{
  "d_mlp": 1024,
  "norm_eps": 1e-05,
  "qk_norm": false,
  "attn_scale": 0.0884,
  "parallel_block": true,
  "grad_clip": 2.0,
  "doc_mask": false
}
Each number is 50 + 15 x the weight over its row's rms, rounded and kept within 0 to 99. Layers, rows and columns count from 0. The size before them is the row's rms in percent of the matrix's.

# v: layer 8 attention value, 128x256, rms 0.0586, rows 9-25, columns 128-191
# o: layer 8 attention output (transposed), 256x256, rms 0.0559, rows 9-24,137-152, columns 128-191
v9 094:58 39 36 51 45 11 30 54 48 59 53 42 52 82 61 49 47 46 57 50 61 39 23 51 58 31 46 51 42 51 40 64 26 77 29 29 24 52 52 51 41 32 65 44 55 43 55 30 67 31 28 41 40 39 69 61 47 32 47 62 56 56 47 18
o9 083:52 67 64 60 62 62 73 32 32 40 46 43 54 77 30 27 71 20 41 59 32 74 59 61 40 41 89 40 47 34 51 43 62 26 78 52 67 30 41 29 56 68 46 78 62 68 46 59 45 65 53 64 41 67 62 50 61 48 65 41 64 32 56 65
o137 102:48 57 24 62 46 42 49 43 55 56 65 63 68 56 44 74 55 86 67 49 04 41 27 56 58 49 33 61 38 76 42 82 48 33 50 66 51 49 42 69 56 48 57 41 10 39 64 59 57 53 67 44 65 55 23 63 33 38 35 71 42 45 66 44
v10 098:63 33 52 32 53 32 46 43 55 25 41 30 49 33 73 53 64 38 41 44 35 35 65 31 53 20 52 36 39 51 36 39 70 65 35 68 60 45 72 59 68 53 53 38 52 44 32 25 18 51 41 69 55 43 23 25 26 37 46 67 66 84 41 43
o10 099:49 77 58 58 52 45 67 78 43 82 52 63 19 56 76 38 48 74 56 50 71 53 41 35 46 63 29 55 56 46 71 68 45 53 52 34 40 54 52 52 26 57 74 57 54 56 27 53 47 33 71 56 52 39 50 54 68 51 68 42 31 50 47 73
o138 106:43 57 30 32 42 56 29 54 51 36 60 66 64 22 61 35 41 41 48 40 09 79 50 52 47 34 54 46 56 48 13 62 79 47 29 58 50 41 60 59 67 17 39 42 63 81 58 45 39 57 64 20 64 39 63 53 38 61 23 29 49 53 49 29
v11 101:49 38 40 28 61 44 78 61 41 63 42 50 64 25 35 39 73 52 25 21 38 33 52 69 38 50 72 42 39 39 35 41 55 72 61 20 45 57 67 51 32 51 25 31 42 49 14 30 90 49 68 53 81 53 33 55 81 81 40 52 16 77 42 51
o11 094:41 47 58 60 46 64 33 63 32 62 42 23 11 52 73 55 68 52 66 43 80 57 37 54 77 65 26 34 57 52 38 64 47 34 60 78 25 42 50 45 66 55 50 53 73 55 64 43 35 29 27 61 37 52 46 52 46 44 53 26 38 24 43 75
o139 111:44 60 51 26 34 55 35 77 65 37 68 58 75 38 28 63 42 58 68 36 73 36 41 49 43 64 49 65 41 50 34 21 28 32 28 51 52 46 44 70 61 29 51 39 17 43 48 55 42 63 53 61 89 38 70 40 47 24 53 73 44 49 44 48
v12 097:61 29 29 67 45 32 66 75 39 68 45 43 28 50 63 65 55 33 80 52 45 43 60 58 41 36 81 66 49 54 54 44 56 39 52 78 19 45 50 70 57 45 37 46 51 30 32 41 61 63 41 50 47 29 48 23 33 56 69 63 76 52 59 25
o12 099:21 45 72 48 44 45 15 20 56 36 47 40 79 72 54 69 38 69 34 66 47 34 40 52 72 48 43 44 49 67 41 55 54 51 55 45 68 28 50 44 63 64 66 47 60 60 48 46 58 32 69 57 37 79 73 60 73 57 54 30 32 34 43 56
o140 110:57 32 46 57 58 47 66 82 33 48 46 61 44 43 15 57 64 61 68 24 27 78 51 39 43 54 45 42 69 29 67 56 66 22 55 66 31 64 49 49 51 41 45 60 39 56 66 63 43 60 41 23 55 66 29 62 39 68 55 35 40 71 36 39
v13 110:53 44 46 86 50 61 29 29 57 57 35 29 40 47 28 35 44 46 42 46 76 60 37 59 36 61 68 40 41 39 16 39 52 36 47 23 12 46 37 43 47 25 45 36 57 55 94 65 14 52 48 33 24 62 46 73 56 49 45 38 50 42 44 47
o13 090:57 47 53 52 47 32 39 69 47 56 47 63 54 40 60 64 37 58 68 34 25 31 51 35 79 64 41 75 83 52 76 76 39 54 51 67 85 51 41 66 46 47 55 49 27 46 13 39 74 34 75 57 69 51 47 25 64 48 40 49 48 59 42 57
o141 115:40 42 51 64 43 54 51 42 43 56 39 50 60 76 38 49 48 22 41 58 99 79 76 58 32 37 66 32 63 41 55 07 53 68 26 34 38 57 53 36 41 57 48 52 88 45 64 70 37 33 41 41 57 41 46 58 62 49 63 49 48 35 07 49
v14 097:63 33 22 68 22 73 60 58 50 48 21 61 37 51 19 54 39 26 39 34 58 59 35 29 50 40 68 34 41 37 47 23 38 58 53 25 36 31 16 47 58 43 17 62 51 40 49 28 53 71 43 37 33 66 31 23 38 42 50 27 32 85 52 52
o14 092:42 75 66 78 59 35 40 40 52 70 62 46 75 21 50 66 53 70 42 20 36 49 70 42 53 74 32 75 55 57 53 70 78 29 30 57 45 80 62 68 36 41 53 47 15 44 69 65 56 50 58 81 69 58 61 44 56 53 60 52 43 33 77 44
o142 107:51 31 52 42 56 43 39 71 50 31 28 64 59 54 33 25 70 31 41 53 58 74 61 51 45 59 54 41 64 37 47 58 32 53 45 49 45 33 58 60 60 57 35 39 68 76 68 57 45 41 61 28 47 71 41 58 54 48 32 38 60 48 21 46
v15 104:71 68 47 75 31 51 56 43 57 66 17 60 60 45 41 64 45 17 57 61 51 83 61 62 66 54 64 34 69 44 64 59 50 51 39 38 49 43 76 31 67 52 55 56 42 53 42 31 15 34 39 67 48 30 39 90 62 47 43 38 48 65 44 72
o15 097:39 46 36 42 77 57 45 70 42 30 43 36 66 41 51 59 37 57 60 35 74 45 65 38 64 48 60 80 41 32 49 36 55 47 38 65 57 68 55 39 45 30 44 43 35 32 56 47 72 52 48 26 64 36 58 54 47 76 66 57 72 41 63 50
o143 109:69 35 68 42 20 38 40 52 58 50 54 78 33 26 59 43 51 36 71 53 30 58 54 47 47 45 58 54 64 57 63 71 46 57 53 46 60 42 51 49 65 68 31 48 66 72 71 75 35 55 66 51 31 59 46 44 66 23 59 33 80 56 10 47
v16 094:54 63 54 65 38 27 52 53 48 40 60 48 34 29 60 38 65 62 37 66 54 38 69 75 65 46 32 52 53 44 46 49 57 43 47 60 70 60 46 61 62 41 34 68 41 86 75 18 76 51 55 54 80 59 74 70 32 37 41 50 34 54 60 50
o16 083:36 49 48 45 65 57 79 55 47 39 46 48 40 55 51 44 47 52 36 30 49 53 44 33 37 59 28 36 57 54 39 35 46 64 56 39 36 53 29 78 43 68 87 39 62 59 53 71 43 44 56 44 62 42 34 47 44 65 55 25 37 25 52 43
o144 104:46 49 62 53 51 42 44 40 36 76 57 47 41 37 51 64 31 64 52 68 86 41 19 60 70 57 40 55 57 55 38 67 49 59 62 59 59 37 66 51 35 48 33 62 69 28 41 26 27 50 60 58 32 41 57 46 57 26 26 53 80 77 40 43
v17 106:33 25 56 73 70 68 70 33 48 80 62 43 72 35 54 34 44 55 59 38 78 28 54 36 39 38 45 40 65 67 35 65 45 57 40 52 52 65 39 60 83 37 80 53 52 39 14 38 45 48 49 48 20 66 37 58 44 50 65 62 43 40 49 32
o17 096:32 42 41 40 41 43 42 35 48 54 46 39 46 57 51 47 67 42 49 79 60 27 31 41 65 39 29 58 22 32 39 25 68 34 48 50 46 51 61 50 36 63 45 63 99 39 76 51 56 62 67 54 58 38 53 47 74 50 55 53 59 90 21 65
o145 118:86 43 56 62 69 61 62 45 57 61 39 61 51 54 42 48 48 52 30 52 80 27 42 63 47 51 59 68 71 39 24 81 33 44 61 43 45 34 50 51 54 70 71 56 35 82 77 56 42 31 50 62 56 49 50 54 62 43 54 50 31 15 38 60
v18 096:29 62 38 43 64 63 67 35 46 50 70 39 63 66 68 71 60 62 64 71 56 54 57 41 53 64 61 35 55 44 37 46 24 26 41 59 20 44 41 53 39 38 75 45 56 40 67 52 27 50 51 40 53 55 37 44 72 61 49 59 81 73 42 54
o18 098:48 39 76 58 50 58 61 37 39 39 44 37 49 39 38 16 68 56 13 28 07 36 61 66 44 34 44 42 33 34 43 75 77 37 43 62 61 70 42 60 57 27 46 37 24 78 36 44 47 46 53 85 78 59 54 50 56 43 37 44 30 28 57 48
o146 102:63 65 26 68 45 40 55 24 23 55 28 57 57 60 59 65 50 49 69 47 58 62 43 61 43 44 74 34 64 66 64 33 61 63 38 53 49 39 50 27 47 51 42 62 47 12 45 64 73 49 47 42 68 37 33 46 35 45 53 52 20 75 27 30
v19 097:72 36 20 54 57 80 61 78 27 34 46 69 44 58 41 54 36 35 68 39 34 62 60 53 44 60 35 80 54 27 75 65 78 51 33 67 43 31 55 43 64 33 42 39 31 34 39 45 47 50 49 54 24 50 16 39 57 58 71 61 35 51 56 39
o19 097:24 43 67 50 47 28 27 36 46 66 51 35 45 55 67 61 64 57 40 79 98 57 48 44 57 60 50 42 73 50 45 76 33 61 45 47 49 42 52 49 49 55 35 43 68 71 52 31 48 70 52 25 47 55 68 67 64 53 21 42 53 23 33 46
o147 108:81 40 27 54 38 55 36 77 29 44 56 85 46 35 64 46 47 37 44 31 21 53 35 39 57 48 46 45 36 46 59 22 36 42 50 49 35 53 56 71 59 44 43 55 28 43 50 53 30 51 69 48 49 68 63 53 56 37 77 41 05 70 76 64
v20 109:28 35 37 38 35 45 79 46 58 59 57 63 42 62 65 46 41 37 65 48 39 33 53 45 47 46 52 25 53 50 43 41 81 45 31 64 27 68 60 75 62 53 61 42 56 30 25 19 40 50 83 31 46 48 51 27 48 64 57 18 62 56 62 48
o20 088:33 43 27 61 69 42 08 31 45 56 37 49 60 60 31 57 63 57 53 53 80 42 42 61 52 64 44 67 45 55 53 68 62 56 56 38 65 12 51 61 48 29 55 46 56 72 51 25 57 39 47 78 64 40 46 64 41 58 44 47 51 36 04 40
o148 117:81 53 70 44 39 44 66 71 38 53 64 58 61 16 40 51 52 23 56 69 27 60 54 28 44 35 17 48 52 67 47 30 61 22 46 68 40 70 39 37 50 87 40 62 44 47 52 45 47 38 48 27 36 42 56 22 56 61 45 52 40 49 87 50
v21 099:44 49 22 71 29 46 55 80 47 50 58 57 59 82 05 50 45 42 63 45 32 30 37 30 39 59 32 59 29 79 47 58 36 43 36 34 56 35 54 42 36 45 62 54 37 34 66 42 62 43 82 73 28 40 44 56 53 53 50 66 27 52 43 49
o21 092:65 56 64 25 80 18 41 37 53 48 32 33 75 51 66 71 40 40 45 40 70 71 63 40 41 54 68 45 57 33 52 43 69 29 35 72 38 27 56 45 69 36 55 39 58 62 35 55 46 58 32 21 59 37 58 49 36 54 60 34 83 40 51 48
o149 109:57 55 51 65 36 65 59 66 39 36 48 63 54 54 30 22 59 66 24 37 22 39 47 52 56 42 39 33 61 77 24 45 60 00 75 34 48 59 58 42 45 54 39 54 56 29 45 38 59 43 57 68 60 38 55 58 58 43 30 63 26 39 17 46
v22 102:59 19 44 66 33 43 61 40 35 62 62 42 63 34 64 57 44 14 36 58 56 26 62 39 48 45 61 53 28 44 56 49 44 39 62 62 45 65 54 77 31 31 52 56 46 55 45 75 61 41 49 45 68 50 38 34 54 44 51 45 43 54 51 26
o22 076:77 28 65 58 65 24 42 43 54 44 35 65 62 83 46 33 58 49 49 46 53 49 61 54 61 53 66 45 87 39 52 58 51 61 43 31 70 48 45 45 50 58 43 44 28 61 59 34 36 50 52 56 40 36 48 84 69 62 46 54 46 51 21 59
o150 110:40 50 75 34 35 60 50 41 39 49 58 41 59 41 63 72 26 42 56 49 97 80 72 36 46 64 53 58 24 38 53 53 61 48 57 59 29 39 64 50 61 40 33 58 92 46 46 53 35 40 59 27 57 41 59 50 40 32 65 19 78 40 00 55
v23 105:80 36 64 51 54 73 46 48 52 33 31 42 14 31 22 54 58 62 67 73 74 33 44 46 53 59 39 39 42 39 38 51 57 43 67 54 57 51 24 61 34 46 69 50 52 66 60 33 50 72 38 39 38 52 56 61 10 46 55 68 47 44 75 48
o23 108:43 51 57 50 48 35 38 49 50 57 64 49 76 52 53 45 69 56 66 47 17 63 65 37 43 73 58 53 51 68 46 37 29 54 40 45 53 53 51 47 36 66 39 48 30 37 41 55 59 40 63 72 57 59 51 64 75 62 59 45 69 26 32 51
o151 111:49 72 55 74 58 45 31 43 54 63 44 22 57 38 55 52 62 25 48 62 60 46 23 76 46 57 49 47 62 29 53 66 63 60 58 48 49 37 58 35 63 45 40 76 71 71 45 53 38 48 44 59 66 39 26 35 42 57 59 29 18 59 74 56
v24 102:41 55 62 37 55 42 46 64 59 49 37 63 75 47 44 61 34 33 74 28 56 36 59 54 43 40 72 38 44 46 71 62 54 28 43 75 43 52 51 59 49 51 30 35 43 69 39 68 50 57 49 32 45 59 44 34 56 37 74 24 55 43 45 28
o24 096:55 48 22 69 62 41 35 48 48 34 37 30 63 59 35 43 58 30 41 64 95 59 53 52 58 45 66 60 52 53 47 68 48 49 50 46 68 30 49 38 64 58 36 70 82 44 67 19 53 39 52 56 42 45 49 66 57 46 35 49 30 50 15 59
o152 112:61 44 49 46 64 44 68 68 58 52 60 69 83 43 56 32 39 57 39 68 43 43 61 62 45 55 55 52 39 51 57 62 37 73 41 40 47 50 57 63 36 55 51 46 60 31 59 49 64 67 27 40 76 54 34 42 41 38 68 63 55 24 83 62
v25 097:56 11 42 54 74 17 44 54 47 47 74 48 51 46 17 55 70 71 65 53 52 33 79 45 63 23 44 32 77 75 44 69 71 54 40 44 57 48 82 10 31 57 32 41 39 54 59 37 67 60 75 40 63 71 60 45 72 49 52 60 52 36 41 60